python train.py --vocab_size=6795 --norm="rmsnorm" --parallel_block=false --init_std_qkv=0.0304 --optimizer="adamw" --weight_decay=0.24 --seq_len=768 --doc_mask=true --dataset="wikipedia_en"
Each number is 500 + 40 x the weight over its row's rms, rounded and kept within 0 to 999. Layers, rows and columns count from 0. Numbers have three digits each. The size before them is the row's rms in percent of the matrix's.

# layer 2 attention value, 384x256, rms 0.0737, rows 109-217, columns 0-127
095:499559426469492467506501529536511481507583564501548490465477500504472554538546511541500508466444497474481501468482485506513479508412514518468432508560543577401501507586503507562497494443509544589507504516488477492466466481480434517527484518533569446494429539502449464512503561500578540548547414549545517465480518462480598452442564547537432504610497474483501478550522437461545478537470
103:485480539563530452495540530485474520498423536491489478471472523496508485465583472465512507559496495467514559533500514518466476487432499504457542515565535526583474498467469465585467557507476535604486513506584486442444521519492508479461549494506474490514477527501507543433474512555544542544434495523534414499442494551499430394509580544529480483493462472455558551557471462508515522498468
098:522448550475448521458489506549542476500492518482487481473456514488513488428470535469500586518555480490550514442478522487519497455560501536475536488553456471461506554443474518546480521580443551430442544463473540603482495498542524543527557448497551562511397494512636466579416551493506498497448479479558468556495504540429412468459467504516447480513470482576575464522488544485466570536561
103:506463459479501499498441482551515439487562577484547513521477537490505519442471518459499622503475506503505509487395471538498487505415491582512505509481505523486507506457489474581575541456503534474502489458496514402500495528533470523499539515494506499459402510527439543492440532513462535546486531511439491463536592551456499512411492456542451494506530510400485393455546546470549492473480
096:532503548460568449547508539456535517487498482478557504487499461507547542456493438485556458484517551524527485506538504499465494493454491502429508511536455535553499453493522510557509492522499501518454545481529463489507435568531477467549507424475504466434558477470502442490540543435512517502487528531536474511562484486459594472491438448518490482533542531522505553495472546506435483548578
108:530490437518422540516456459549440441487495480501525453462517475501504508504539520535497451491520502504502496464531514488482495478536496511533533482437502495534549472612512479553522463489503478493475560494506455500567400459329486531523472475481540499545431524497469473480597470478478584518453568414548450518539500493538414522571522550469477484530507476554452508476481425572531507509608
099:486464543471568469546517483551537466396468559521558502443400519515478471484501528479503511575531508508485529508524564472493492505449492483560496469541546474447480459550509472504458523560514539503527556474472592517485469460550546531467476494498530511532490482522478485556456491538505540484462461510551563483508495500500469491467493429492494498576551475560501521579563504495481544547557
105:427492531523484475542481500487556485536566577538548485439461487500530488565523539537447439489480501453561497492494548480486487491565463487502494477502466516509544459453472511495508514601473484437458494475467475508491539501465479500519601490537414523546447511460530451456515495468507479537509547481436612529459501555542554463548486551449530514485445510496544548473518444470488518438550
101:490444499436491560420417514518494484561422525530486458500456490525528484484500504577508572500522482470593551510556532569513447497518553495472478505550514536423461581514482484493513541511492519472482539495532525614468521479496532513488467506493526523474430495501501457450478525498543457456461411480574437436511458442464498432449510469563554499506481532476584504475447577462457465473542
097:482519491477525494425485530454522501526502517529480550542492516528451534480488507476509503556509519491478471502435518488553504574433520515472485458550524564435417567504483553491491468422496541622471503549435475539499518554492549539515467548424491490461485501412473570485472487529542457505510514475487514475496464473505528443526561507556373453456516497486553497509445512469446449416463
097:491527366485522517444528521556521510523488488506461486553520571514480513487563471516423539537488478507468470520453469482508465490475447464531486526504498490636500526495481509530519512547500527495591494453552582439437575480559482502472429567499548514506510513507454503495529507534541483463465491588433548488508526505516450451456494486505499477512544428449557542527587504426556456524389
091:533521508513542455503426454492574472508474454517465497444466572512481523486497500444538527511518529495526500519551493462499493513471507477500494464494462583508485566568494459480434510509529499581481538465493491535525429530472528505551460508424469491554531448451548575482437518551474443486564503472504473484562462498523465493563548484531527452564473518455493493478411515514448461558559
103:498497543479549567521455527555468510541455463495455466531492493505434486501504484507457469509506524515463504471504469505509492507500540432520500479473504540520493590562498487464373489485469522519515485557365466462492495503480486526503458496526517399555551531457538586439559520522580412499584495536512433502500498454470541505452490458503654523497504498492527478493494534485525494472505
097:436451529527430500453515554560481462473443613468547491507468506484498466485572522555555422490500531490464546458519491543434503413471501528469489479512495590500449557479458521527472540489518510549478523519501474456537477537510490569508502551481484514501422534519498470501456465472533471495494441479504409511536481551441475477532563499499416479484452549444494517552442487506450489514554
091:453530549570582475570500446498560510468571500536502476497514553458482490589514485532541490471488520502460524502574436563452526495538479509448512496470557547481514555492509488480522467507493454483554461482452525507534523599537517473521552480513451553559528467474554453527525486548453544505589555504446547513536533538438555565529489513480580461630589522539529402462483495500460465489499
100:443435454547565483465551558524512526522535488498506514498503529526541503469516448521512487515471502471477486492472544410489486523436481484478453507505542566469496509480526455485509439525520487505438543588510488430477552495523495457442413566497491486516535484442488485471575495528541591455553473434490489417408509479532484387495483370522538505545524466478470588512492576493464548484494
118:511529602518558528498487500494467503527483472493532492496466507522523547496444501535473403539431514510472437508502495473472429598443527481494505461480476506518495534494487480528589501554518542535545477525435452453510527459447488505479436525487556484452428525427477488449501481524528462458507539443461488463500516402419563460446443510479491521545496487409395483497461500497496469420449
096:448500542501521461539536530471519521530455515532480479553461481486487446460525455546471564551446480511440496458556494538524496500461521457586480438536539484447493475479474579497487511494540533488496503640375563457457450429507515475472542617543511474482492469489488507508463437537540505503506502477514496535395471536440496478497508535490490536548475509542504514544510452446504537466480
101:498496531503503503568481509482548475471526496489509548465513567468449493422487545449543454529524513485473490461465550537493489512487507503515516495471474399516513472570505539483460458514501462510549468507511539479525442510470490544529473539502534495523419466495539459523552462512471613485538445535421407513436509510503430600535499491503411506511473551531470476566477437536475515458438
090:513486569468473483485484486513512519509450528532514478524567559491502550505462476455497476514518484458513516512471505541443527515447520521511511523517466499437485441506471486473496565477458515500510507466432560514437544526530526465448499449460478451485482507398522538583518496493496521468469366580412544481609506495441490551504473508508525457441409509463495497508500500464435562498651
100:460476512438508444489473515537509474458490550503562470493522488523479538430521529465426543506518452476484487537563445526512503569536468487427472483532496476556480498451482523551504474488475512499556496526506448519445526527508460506495528479509539489522468535493478484549525575508528507464505529536465506463549519510428453492483560460606485485479478491542477462498500559436459446489538
093:530524442501536468543555485462459496536485519464490500535503581484459478539498509494446505514502493518501505497550503443488479523473516526474540512512615392501479541512484421479506453476549472490500441547461634441535481516479507411522453586507573505531502508527508421434515445512459492445515529493525499445483531568524461445508554453497520530516446442488502437474500557540566467522534
090:477513505504484484500452501508500560510541532454478487530498467517538494506538464510489469447497448544491506490515534464667515481515482453513488501490449445563503512423500536494501515552467499500551499536462480610557510511557453524484474539510522444414522454543516412423544509476492514587499560537526583531536511544503476470524527553549522515536589494532555464533535520500544511457491
091:462447506513530466450565506486502501502586570429532525561508533533461459537546541535476494556474474484483444537509512433548437489543537481518455513568381569457472477512507505496527473530510507468515490476514447568509563474511456468526513481491513532495529549486460549497484541519566551467454475463496485464436522516461559459503558495496561470503589483479559519526476522488499499453470
096:526553525474454456507442485493480535507553534505463480488533498542487469522630463544552380489463498501508516492450449427517479471519546480579553481495466471598504491545460566479511573472532466483410524540522466481570510477525451447511449460492567464474545503464497513421464558495503451564487488459508468520521493451552460503614531575510488462550511510517497428520506450554575523448495
090:498498587518454508554479486504529469469462458472540455503474447502567496483396502449494474520529469541530548489422538531471491493535418519437542470475505463547470599557510528504536473475523524510508529505422423478452470561457499450505481545550454529490513520487619561454457467482516517459476535551464543450517548503488457458499521470536475558458470501497406451479476458481500394448527
085:523497504548584542519513507459505462489505369463463520434482431466495490484506531512609495474479516556551477524437471459479487545494489534414490516489492484469522488523491459503482433569501492495475513448435470552529499524391519458484459479493557480464559513498392501530479386531505462478493475542623500448547486551502524441527441495533509483534514529490457581499508523478438506449471
099:558479564452502502449509520468486506427515556394513521590508497505447465450557507555477412547445464489498480522514470424494471419418561478451494530541477489524478538466469580558474518523486521570472518460480525512475546486509470485484549516478538482534540522505454456436494544509568472520466491478523580507507537568505467442464594498471511525518564469544495486521450510514591550502459
094:537519475474475528536499496491439505478472508500485477543471486489464471533548456469510449386474578543508540516485495526462489484452459472451558537470572425507516542516507542549506568485524468479493502519464579535522534525569497431486494499534595562505487506519487488387559452517451513511487573440561521459496578588505408436491481491483514551468453478567506447472561519565532563440485
089:456474456454528515453550522445547507478474438435406483478498448486529513430433489493480598489486472472494460508516512474512488490493512513448474511543520498441563460393536507513491423497494545596522451455543435541439480484387488517517473478489491488487515543511480470513489547507538518465468503476498547534489515460518481436439529494484493527537563438484476613479493535462515488591437
099:527553500522500521518504480525439535519512511496452488447540579483493513589505490471448531424480493497508566517420514540487482507517502506481556467495499504476487472532496438514511536496527486508518440476613519478532511468490475436485452490555496564500520443545594447513450514485458506602532581558524538547521413534530401435483500517505542461508412421524509473512520510548495494548469
092:502520498536485458539494484531533518491535516494504477524554489483550587535481461552510502506512478546549539426461517531429473495475488546593551483480427479547531507519520539460563540522487463462455455492575435570596425514452529453428446444516546530527484507477524534518470479529500485437496465439514536533503509502520498399502498504467383500545495484417464518523510500528515435476450
085:510494434445533489505519539468511537560512461532512475463525475482549547533471529476498610550529524550484374434518490459567502506476480529519496487498533482484518514565493468437491546502548549499435499547538469534499549522439491512563413424460539445462505473489505459474585479531478547485510541463461456627436513456556542533551498521500554523406494494450513524473496524553466483561485
090:463487545495521480474454528545493480517563494466504525535437460550518476507509501580524437501493536527517462491533534446547504555497513462510415497524515532524534604455506481443502545517450473520511492554434487534467507482582480523534495576504485515497516528566539500512460522523515448510514540464487525441404511488484627469507527457539545540514509480564502430504505470480484499494422
095:518465537451531468524503523512509536553522536445457487618430508540489525446423513538432555549485454471501503493474546506510455511431512442572542473521525496467494505396472473538509407541441563486576475550447483581430464475423525500464524514524499493503550485458526426516523503499520516387499480538486515503463490422449479423432528408462549494469457434509534527536521523436475545498539
088:541455510446571535486492561469545488456521468478522520500562468518473572428517532517512506602508538448522438492564506481505464533431519467544451487572452541490504513530503542518482463494475549532539495444453440521469538479522494445539586485502569450511509521442481443512612465539566475468508519616454453538407474515497531529492522495413491520429548560495563537522514528474518510474460
090:424545485505502531508490523494510434462495522521513516481558553499459407567550521519488444467488515510486602493482428415485492466511482536508516584508473449413478505500496476526449584424518466459485530496503585475511486483499429504582458470478468551536423508552542504416469490511480515504525496545552447476467515479479474590516487472472559516563458548478451437492491469471493463524517
093:519510456523459532464506496558502499463519431580531480465569474490518511505488523460560552548478544494504441517565475522451530485555483544495497496468450475549479510528508563427495529492553488473435534478473451443534481539483503528505516468479467486514371481482458543520486441511468483500500479516566438507467482394503509606548480504495479455513522554473489530468490476526460494553485
090:556500580536530553505500511456444556568449435473468487520465532507512450485531422519547518478493568491475551482488563582469496517446482486567463479485543530473488468521489515493527525518468548530534472465525477387432478480501546453490524516530471494460521460481499486412503479550491486500433518539510492474493519510483434544490515505433462488487591463437509532540468449531544566432497
098:493492522486498472490578470507495537477500543467422519582509563472498500591486420468470488515468455529514487514447577557592541480481508502464493519465520504485506458501513434580454523554481523518454453463482493457485550485518520506468518565519505536448496482596486462482539523574475571493442464471522505526444526476467480471498482454595468552488502486515468506506573396435611534581551
095:524510526476478537520540449545471549495470446503422478504539502497449495594532489556536471450466510554519525498463500515466475510502494476518554449448478446524503461553540552526529469511512463472420518509476510452533527445608461512497507496576508445480431430525412505491427457516469461541515486435552456505444492469514469479539552546540445508533494455576438493509545499518508552427489
094:548457488514438556494514567524488505451492438476571502554470459475489492420427481564509468466537526512515477519512446453555503563540455532404452540492463505482495480547480447540490541542515540568564509520524500511486511562481540506457532447456404528509432610461460474525535411518524530434514518564531503491479512488506460498474460511450476490461451562491483553513469471470461539530541
091:523500485512447474482550469439486502464592568475443512597449490515490573510468478457499460528486461509532531505504558510552481436487528474509492524503495436390492470481486485528586470507492501491504506521540521583470551500613488505449516526540459449523543479488535459477460523434465483485533540449433549458476487533527550448496513561524481493469397476526529470526542514504562542524542
094:517489453419479529457476518543508518543516549520510530444463506544476471459442563580524447514512490450546534559453519466488477512466539471519498473544523501503474476572492484521543420539516522449521493484461557472547467443485475496584508517514461529463509486510520504516475472451500510506460490501477499497509464390438487490484516544545486568591570477598490519536501526579405521432511
088:478449498544517511498574482459485507508489471475542459500502504459513519540420640499488520491489485510473458538570468545567508558496488498384474500443491479548475374487503541535453547507511492539539500507525552472464495511549527527488598471517430519525481485473462524499442470461478542467565481595502425476488467439532518524479459438498472480401485458524489483485512456466510509512489
090:517533489579449530538469458514444496536536493531532466414455481507535482582489517445566507520512514482531498500516480496547527498563454516453513511474492522538504506569507461535464522496557460501537518547554516529528449518495518534556452422514477540511518480485589561472457501501464596543505521469425433541525500586490550529567448543537405602465407560561510483450494447576513509530487
088:459505448454484580517472483406488506472442512477518508489541417490541455474427526595532453383508520551482525482436490455547557473462423511423495549473507498552533443485506493514496560503495479533515524468477556479447479461446527484482491510512524512483461509523583505435506537532477442477523456589552451519448564455588480469534443483488525558482468474576395449485529450478546459496459
099:562547496531480524503462524507466541473479429532445546438536478495505483523447410492513449508490467518563526542465492483575478480573432522488439501478495475580506351500485516516580413503511480431446483460431527527520475512475441465458458541517505524476593473582572454577447425456468471489458553525542536510596500524522495491530460551550460530461488506496505496506506443471492499532508
089:375491449506505506482475482502535495506415490564543488463544551510484536501423561459529492487547507488457478433456487516454500544528429530512436488496500434471518449510516477473544481464526509505477512497480501404501462503462559476523420496517553450482445509464513548497519461577525476478489494420474545524499523426471532554570478478510434515531441514464403544457502490481492454468521
093:499506479532492424481450494436534475435511528371498558566493520485521418463455487527482430495491451538482475521508469450508490431502557568547536555511525440496487599542519514537477501514505507563472520480539513490537566498498483512523489488491468445533493568555438578479558560489518559491471542463528519433433521522507498436487546520519408532467481491503500500509432525486542477564520
089:456487443523491439533559512600508477542463472496504482498486460496525512451470519447455555470475481500506461525512507473525505549557456537452515517506544440527527491525475490462543519525539528405494512495519507532511504542426470508501442482538538540483439511540453468510570534527482537435462534567489585493451500463511538505552497529594557519419428476470469511519552443429430496475563
094:470516483497522401500504499480574500489524499505497460507448495505489512473597481511548455496491515525533530483542518525460489465517561530504494615513500511528465539554492477535500416482540514499439518507507454507554485560485521542484550523480487513555442504494512513492440642484523522465479442556533525481510487494435525460502470541535488528514447525495539493543392499525544490484531
109:530514528487540517503457485486444465481489472511501473528454533479442429546479518442511545541563563478585517484561502504482506545561451506480521541510476530486461569573532487446524485482549482395460467514466492539543451544482529523496516519529460527542470460526504498557480561459462496460556477536575548432554434475514444504515535492498479468497422560520481488494529538467435491521507
082:398496489564416516503544495498508549518518493504521431546434541497545519481431491429428514516519510479536523557495489577455478511547498543519564492536494486433428491496476505553568473531473513456482524533488467571523483553466565553359500469508501540537425441502522482530535464460473509368541528542540478429509443493487517457502503475478482459493454527511514508528513446458551444455479
092:469485449458545409480557529501440486400461501555519535463546524515466585515504530563524463485538484514495489488607553464500487505542496532488531548482521541558518443520474506545469478507483516501521557557459559515460531512539483476516475487479523500543436628501561488446564477528565569499524500491509519524519504481559519491478574465550459573527429549424536509475541493506568463518486
096:454510557551471552526444472481497488558474418444446465456519474415504494529494494472465520479518494578519502467475478629535536512558445548419536565471468473498554451425519478493479550521464469466472478471486502508566485549510467512558512459548530532487401456565499536481445470453440458443516512499505472446547504502561527450533432506504451471452420523542452469472464486508492458511414
102:481523455518524557512501504494438511413496532575498529515520491503509549491533463538479423495528551452513514472495505451461502519496463487531526474500462467484509505579468555526561485529495541462543535516546469528543476494512514499488502526502467490533455479501524500516467471527532515496529454550454522520398495482554483523534498531461494548539464549483495507526572585424434448482563
088:528512541484542504521530487511431495505468439515557522400537510539445473521535509483467487539413520491501499475460501517500498559510492523532546484442550446549518531543556504487460544419513453511420530494445564463505504480541512481595515481505495553526428461486495522478541379485499485568571488493507513423477493511489449558533472486504483521476492600432385470464618560493403551484494
103:558507523479436496532470528430443522505475396491557469471469505489558458484461484429459547504494556508541520495545417569459504475522454520566510507466504467487419475574493531480545471482549484493468491536515476536537478520452545528462528492478418493513420481460464545518543479414491516497494599484548440456558449444491484481520498467472455481425436523473444525443458450582483525478515
095:484439452472548548508497497480458533455529459501441519496464515541516454501548580406468513538563509402454484522493507508502519536556517520560502443482486592497498511555471453533528473492476565537524518510516517509416498449478526482530482476468504476498527524453524488471543504499548568585580452564470447574434463478553420570472567525507565499516506516470518536505517631483510511484515
083:473514555405433471446530555534449533525516547541506474465581493487471433515590476493464466461499520587537494528413462476488463513420480522461521454466474497478549445481509591500455527502528504480475529472541594470518463493524498456584507452572590533527482584564444453552560469478523500522390480482563458486467478502484553533510532512572492539428501521551439502482542449509517486532591
100:515528455463512498491515581401532508457461487540503497541433500529529431434450518513444541496497460475463543519508540412471480537489549431502574441534422547492496524495419528537424483530502538524495577576466505491478500495490507525440471508458449474568560529515550470466505540525540538464456456569456598509565468506470403508472568512519518475523487437457543510515547524459493510561618
092:485491520427518478485559542483499544549486488502514539518484458523554508483541511496485442487515492578503484506497499491572462469511572497459585533566502435450513488428512530495515475526482541435471504518497521567538493432462547437536485448542534499473494506547516475546503481509566541411389495543548497558509471454486509462529560436581441490479468497575479501503551443477516552496553
099:526563480486477574557493482517466472538493466516469447505518442484514492555500491474533507474491520488444520488397531490490536527464451593532502495414548526496546538536510455505563476507497473450537493501490566493528469476524499551529533529488513526526508518487480543460531497473453527572571524514444506499431522502612472531494521526436587539508397461471489448461548579507508458453401
090:470511521573487448548492488496515515498463525532537502473472519506494536505626492515561436533499507414446470438532504586453534471538524479464522476533539517538467522592519485485570481474492470580446497518517437538528510536486551475467543496505479436475506489348462508461516530533505470521516489475489479467514552474455525475491480490434512455560548467459505452540468441523539531536454
092:518516548493556516524463499502558479508557551501462513517422408527500517492523498563548485544587508560485516421474548479523499542429514532495412511485564494566479604524535533496474481442510504452479558453455513518448466546439481532533479549527561482499536481462496544520462568525500437534526470530495535480537544522533529463532561492466529557529476503534522501506517584458526533508604
087:518495552569453532504503489536554502489547569491503456545536453474476505474528502530524586489524522562551488563469540536559517476531509495476447535501531539507482469433485472570546436458517453566487449487521453510532530521468510518493465464539485505451555456496454432528497565499479467513488513474515518501497577546526473418462523515539450454569587460575520449521479480491506505469383
087:489531486490472517512477496530511485499515558504563488478565480406520543518456452512464514455520490575471516490454472528503548507537350493525432498412512438510528478514502530459478546456471433460480491498465541478556492522534457519494557547472478498519406461546472553490459478516402387508558557489465511466510519544558512525563455481436514469513470543507448470451542456507453445501413
096:531489464532469478533539531507489549504462604469502459509580573491587540499526471478546435481480489509447484497526523491517488535454561504638512446493440537434495545473463498571486526499449504520484504575540404469474491478508475455493442471456542406535540523412489506422552468546527522497471419490414500515464498592542544476470547479517533533506566486400532474538516503508477495457561
097:586573502479528474528532502539474517508495460610515530460495519521433507571530455449521538506483515488567502482540407555515471531537551515642491462512501491567520508597497447555526460447505476465555512489503558577468527516501551512526540550485557490470497493473497491579516395517482507488588489419445489425489512481421499504526459515487460460477500565463453506505565478556526521500528
105:470561481461479504462480485483446514503578461542482452486478404519442418550597481470489551494518527498567464510457449520487476470519446517494413475500496544549410548513463591491479474555541521553420469473405440471505421564425507522531510417502512477462471523478501506570489531494516478487500529463484557482493480443499480507509521578488513471554501544564435546498432516465476468521554
094:520513544477459510547509495469495491487473504547489509397563450444370534540438469541468576460437538517540484467440487538494522459513402553455566490434449422489563385497529563510517505496531485480477499460499547476521497500558521495548483513544530560519458490495459479521526445505425465471535572495545465485478479482484498446559469459413436533487485531551384446434511485537462476500474
094:504518520488488474496540455508497469464574547521454527502555515513356535444545505498523532534478462513486493519490475483526541487482494521497478524473552570643495510549532470492484524437564488441460487473468526566516500504515479398554548580478616490582510508571496473564512531439486494479562472512437585479524503521553559499558510513440525522539519542481566547501511506474492476532470
086:541568417511465504517536443475436476546483420580480487457501421529502499472434500510527612522522520497490522462489501458456484483475502512541617490472555539512491498434529448534562476464486486603488516506429572566478486479512551562527448483518431511503464461501406506501545489446465472542571477452434492486493477468517495546486468505520549536579504548525408506483562523499403562513496
103:464473479466558431476440529481558504558502477444461471503526540492553558489517506575469459519525483499456454518524521528487496521521535521430518552536419494484559487548432504469474528559499561506505494497550528472578572518495497467466486528516454508505524518545482455474458406515546506382479501527464479458516488457483557431506481448503432466366480466499490471544470544487478456482548
092:494567513520511441464472528502482494540478470483478497475459502509483410526531479526515544506535560475508501492459463493513486512482432505426484389512511535480509507511510548528563433513514543558552468463470550418465473482423579554498462525579499490440529505420536469554560485480502541485479458515572565515509484444509526460466570497524525397462521485527468512511545478469460508501453
085:516520454549455470528476534478549483532526579547502476527478535492500479492440467505536524477521464560496517482441533450502537397429585435559531522498506553512520558479478459501522478491553470522524454527540480501523509464519422494420513612457469473536576519524491552530498601507497468514456420489500515534516499544427521546492553496513552481564519488505554485531482467518533538527538
096:472494496616565563500459479488475478514520405449478506468493539522563423533449528476500531554572481454473435488526548576519516508558512493483467493506485535446520483451519462464500504505430509552531518460536571520425507496506547443450484499498456504432525505500542553507520510496484477568489467506504443518517548519562463570427484548470491500432485499508489518486454515499553533532525
113:471511560579487533478463475554513461521505532488507499556379617502467455579399546506537518544547511442537534487557578525542472481582496515426507530542443457447484475457517407486508503444494517505522480459521473521470506514506501551431509508537435581486532451537554467533493621497479575516481491547563475509571491485459471476416525576508472489469468438556548512482476499491531512549498
102:511489601582581534539493523464486496519500463516485452475507531492451489552481560469494604448500476415579491528501501545491483486512534530492513529524453502521519523628487449463516472481539512438466487498453508544520473496427487488481451430521509531501544456473499504550515546556514544495557599514567514498475447481431489455548557532460517536501553495551465451507494443461463495442509
087:494508445547488522445506510462493473517567457477521550543468562527532437477494518500492556493530436514485488533471546474554530531517482504486474514491519508529509526433496480495506565540496510554606487426471576423447496429536515518538514526511480494466560526556534500549420505458497492571490439541530573530513527485515433534442525555506546456520520472572509582531512562440499557549490
100:481478520466544516521491449489528536526462478485448509497526423512601530479556522497532502464511546546571455479491474502559493519417531466509493540585516471471476532499557487488519489587512544522375554491545491581489496508470551444554546451498433462487545425454476464502450506522505551459434469480557510538434527465504515509494441493559495543472484488517481512529448547486466609478539
105:482504554430418516502455521587418524469524556514500512547551465459448466512516495468469446458511531527506489512458437521545503475466456491434522471483519435479506445445510560509474519491489495496517466523412552468478488457512531501477476531513536512522433511572498417544507441454483446468460560583453534474442499538530503494568507498552486428427527521539491482486588424479410450472507
086:511503523523504545531546502456568523463446499504537514482515473425474503533467477558495490488503428524518546500554552497494531500500487540495507535472567532455452545554502522468495487479481454511458513567485477655486472580517496484522525473512477447478493468420453527425463537437499509406467510461492422421525478555502518469533527461545521472410538506490409495514408518464378503525568
093:523504525448588487523524515549541490462490472500515528487501542480493479485527484487548506506502557497538503452466514560482504491421516514456517535492504542470466529494498501528525480505487557536512503460544558489514487596493540515487520488516444484531474541399519567533479490524542469500543418477545434479564446493572468533495439471445459524507486546402409497510434506549515458479502
098:444445510471487462507536507508611526452528472546599486517464480500520550479502505502480562494425455511581537541434495491519499539483505471498479522485517581499486511521484536528521482472437487521511506489529419484436474489440522397506461479506581469525461554509498468489493449553487542450440569450475502585488546513479531460567524457538535480465569510542466470534534411422473460528492
094:490439446533522568480515482526538509520468487483542469450515458441461507414467475478469510390642478487478513488543550560553516529509481530520474490546569521457457434542506590456496465485520497503532534481511461453488466592528445484500548461513528500502522517459577507526531529417546495537486450518459467424515467501500448492488449548448543470409495552467479523487453495507500445506556
087:495512448514423490493511515477491473536529541502461486476547589518450500552585521463470417513505478454505541542555427449452482435483478480509486466513470543480522453541493460531456500484509474543532456512514556463486454416546511522449486531527531493505524482558405513544545497501449556431447594490489493542465465517455507463508538506495543473522536508532610486498530445534495519505542
083:516529488459497421561515511584502522468481477488522505543532431444605496514495397477545567492436475539516532522499531453537539495479476503512501519396565462438500460499483457490562479535476443515504480492470497497546531516522510499522457458501499479492522529503486495478527505498409507500546576390456498460543528604575488448551536471544498530505426508474412414474549451466506459578453
093:516487549505427454503438509490435475538520619526458483576424550532523545497463579470492489500516505506470493504460482501533512507382501527543540479494502526413534454436503496590539468471454544453582481498470564462472500428489509462534528538496464568533432456566514510502527542520480451537473517540491497510460457468516491509547545499492537482562383429489480474514547472475545495529468
092:505513603462526574533476475443530489510475559515459509523478444485494471444456554534499469524469489498502464469508547553506527475478546486509468498507503435507491502476511503458456539535466535436448552526427476551497507468436504454580552500521510504533513473426469503461454558460555428472449422567509436488500515427448473491494491488499486534471494493560388499551445533497505524509547
097:505491483512456458525518475560473462553470539454493498562510470464508507442462451453517509492500466526465513491522520526525513495417428492529509518440534541452546412501507450491509474492492502477482481486530551437544490452567497443488536490517587497492487500593548527455515457563465537575542571434426477477485516537477476517501475557433557528483463537444518433483584448516565488515458
086:502553463522455520536448480459461527506490487533540512532542558483568521537520450508536564485578499457467490509488524580490531481551478515526501484466488507463456515505493552483548463455537474451481461510471531464542390501487536577488515469516452522534513482507576583567507493449517437471536406490403505495534465535528467461536479615465482553475429549480401476453513502494550502489510
085:541549488445404506473482499588519485446486507555557492477579500491480475504527395457485494477441474528551501413497439484528512524555498509569540554447457502525496535552477528459515484438547474414437478527497434519575489539496425487515475565469530435493491516561460522458469485520508569488483489479486533485576492501502516561537514516522504477510479503509451534480476496472433498526564
087:465510551540471533487488472496533462495486489485442441564448535493513475453506548532453540484469486504477481505482535526534503540492474481495545497522519450399531501399489472518432537480492520487414541517482492525549517503467433512539580497501481584464489452529519393442485512518542453498423541592520515510526515574478456516502530480539482491569483457571483514546528479465484549448521
082:530511525449427487537511531571564477539535492547434515474467529508579427503618520492482474529531484498544535449547516515526485463504493471511483513468477525483494511473491474481462507522431478502574479475522492495482487518490548467492539475563570491533574480443530429463461537537447550507532499467542453553539525489471425489554500500462499468481427465456535527502553390517574525510496
091:469518526507485445504516499536477475358489510522514514474560508481474481475509501488486585489441505502556539500541559459408501528487457500530492497478496448609518521530502529506484519539510466505503442458511524473517529517522491523487450456496530454597549519549516512528544609521466503495513439509472563499552509530429479614551534494520488562452505495488518539476551477511550471501546
085:443520531514398479500459478433434475564526521484500501532535576536429485535466582551481458543499484450475499518451485456444485440500506462503607501499475527556529544443524535547448482462495512433456548564450511494530524455491477575524507595545461479471421473522498454436533525573514464521549481555459496481491486489469570475494539508554574464506523445561492498485542533485464517446546
079:510535435410517492501574485507563476561528554491496440472555448461462412515550462448512481515501450513508513464587499479497488503507467456466442528509462566533530558478518496527576450510507496467486528480541483513529450489483497466495530599504564517565475518495477503505540571510483512445538436425487475501556494522545491450444460544498502474550547547506503547495533505506572427519524
085:517541559518476519509405474544458535466503524519483531558590478518514467514509481523515432547454518483501419499501453477526509427515501495466585542439482432542525563565519496469471505479531459417483510459444474540591567523561481557499527470515425539487441519610470569437475518470488490561544444550516477423495518554509535577566476521515572504464486494499466415484490472499497503478496
094:493498489533471465532493572475508536544503514500482493568419505473550502462468545454456573501454456514512504518509547550614481551520471521573546493473533515498526475469484418604548528520468459482493492596498475532512496399526529502482527525481539518530484471539548500467566505468472503439482510450486558468491502509521516537425535435456526467473398488473556501524588533513537472477510
081:473469541543636516492559489557542504500483540484523534482537529457526493416439478514505518440497486511546548496566507431519531505487531532490502552530472450585484428446486497493496520494509457501535476524515500500522466499549488385483442433491529431576522507480540491495532516444503493518465520551470459536541493425467503474463429495403479541530537513505491539509487492498610487558571
086:524488499510484503524489450469547553482459566458633446545606557476401490507447472447482497521449539544475498485526479533490497530436508444534447538518479476485552484523512473516487515490475465546465463475529537424492533474503456541547517472490522542472501433570434488466527449521503512526475486514438492417417485517553514536466478450488440559441558512501522514484498514508415512515465
088:475508425509397521511512520548503495570458543502450489468465538468444538561470490470540502469533450493482492451480486529546491429512467497591512507467470547495461420502493481506477526441507478466490501496495504551484456522518485440530520579526561489493466496500531427431467515487473548495448514435585560541494457482510491478512514538457501395484465538497577521525510485517560463538489
085:496539521416498450482501502488529552441461474550456516471573468475573452481516510509509520474456508527563518510508458455521548514447463468508504495473605506536527593561486493555516409546534509537556502509500482515507480497453533513508509456514513396485526572514443522495468504547495509466504449464481470467507491562440496511513487425480521479485569521451457405492534444491539493482465
087:545496556490513483498527503524540485484540473526418437500569519495523429516548500525444428519453464504534537503499427488483482452464506454485583535485493509510498497494491537489517488569495479481469517495487533455505518524470515492477468536513537473517489553461422485534497433500493526477425532511519473521537522515469502485556476519513527449488559471518418522458494415531456518520522
092:516468508435472489433542537521469494450504502476508497558412491581517478475560574404440523475529475493528479499465480484560463564546505480511511496488533528458489527495469512500478531460482504510522461558532434484466567508477506450434508473434490551484439528546573498553477522499495471538521543556527556564482571453546489572502539517486497478548456498484543536505597490460497519515433
080:436451487467539424506472478380467570481503501465596475445489505532498555505488497533454511512485517506508450580537507517460499559391499502453503488520494553501516476488495453564526530493519491588526476472542562485435569476491540509503466449487421479464442477497469538508504504563485468475536534503503527502472519577547538509464515439546572461474489473457595439550507504474459424480459
093:498453483419500493511477498440501539542558434518629457432571447512526502439558464516459559477546545459533483532529450500593503552492503503467462506512498584498484549529502491521504435542551489492564454476513463478458490469493459502499505445503463449448419497471461488488499497587526576411556504386464491464500435522539517485508528535568507422506567585499532457537523524473471433450527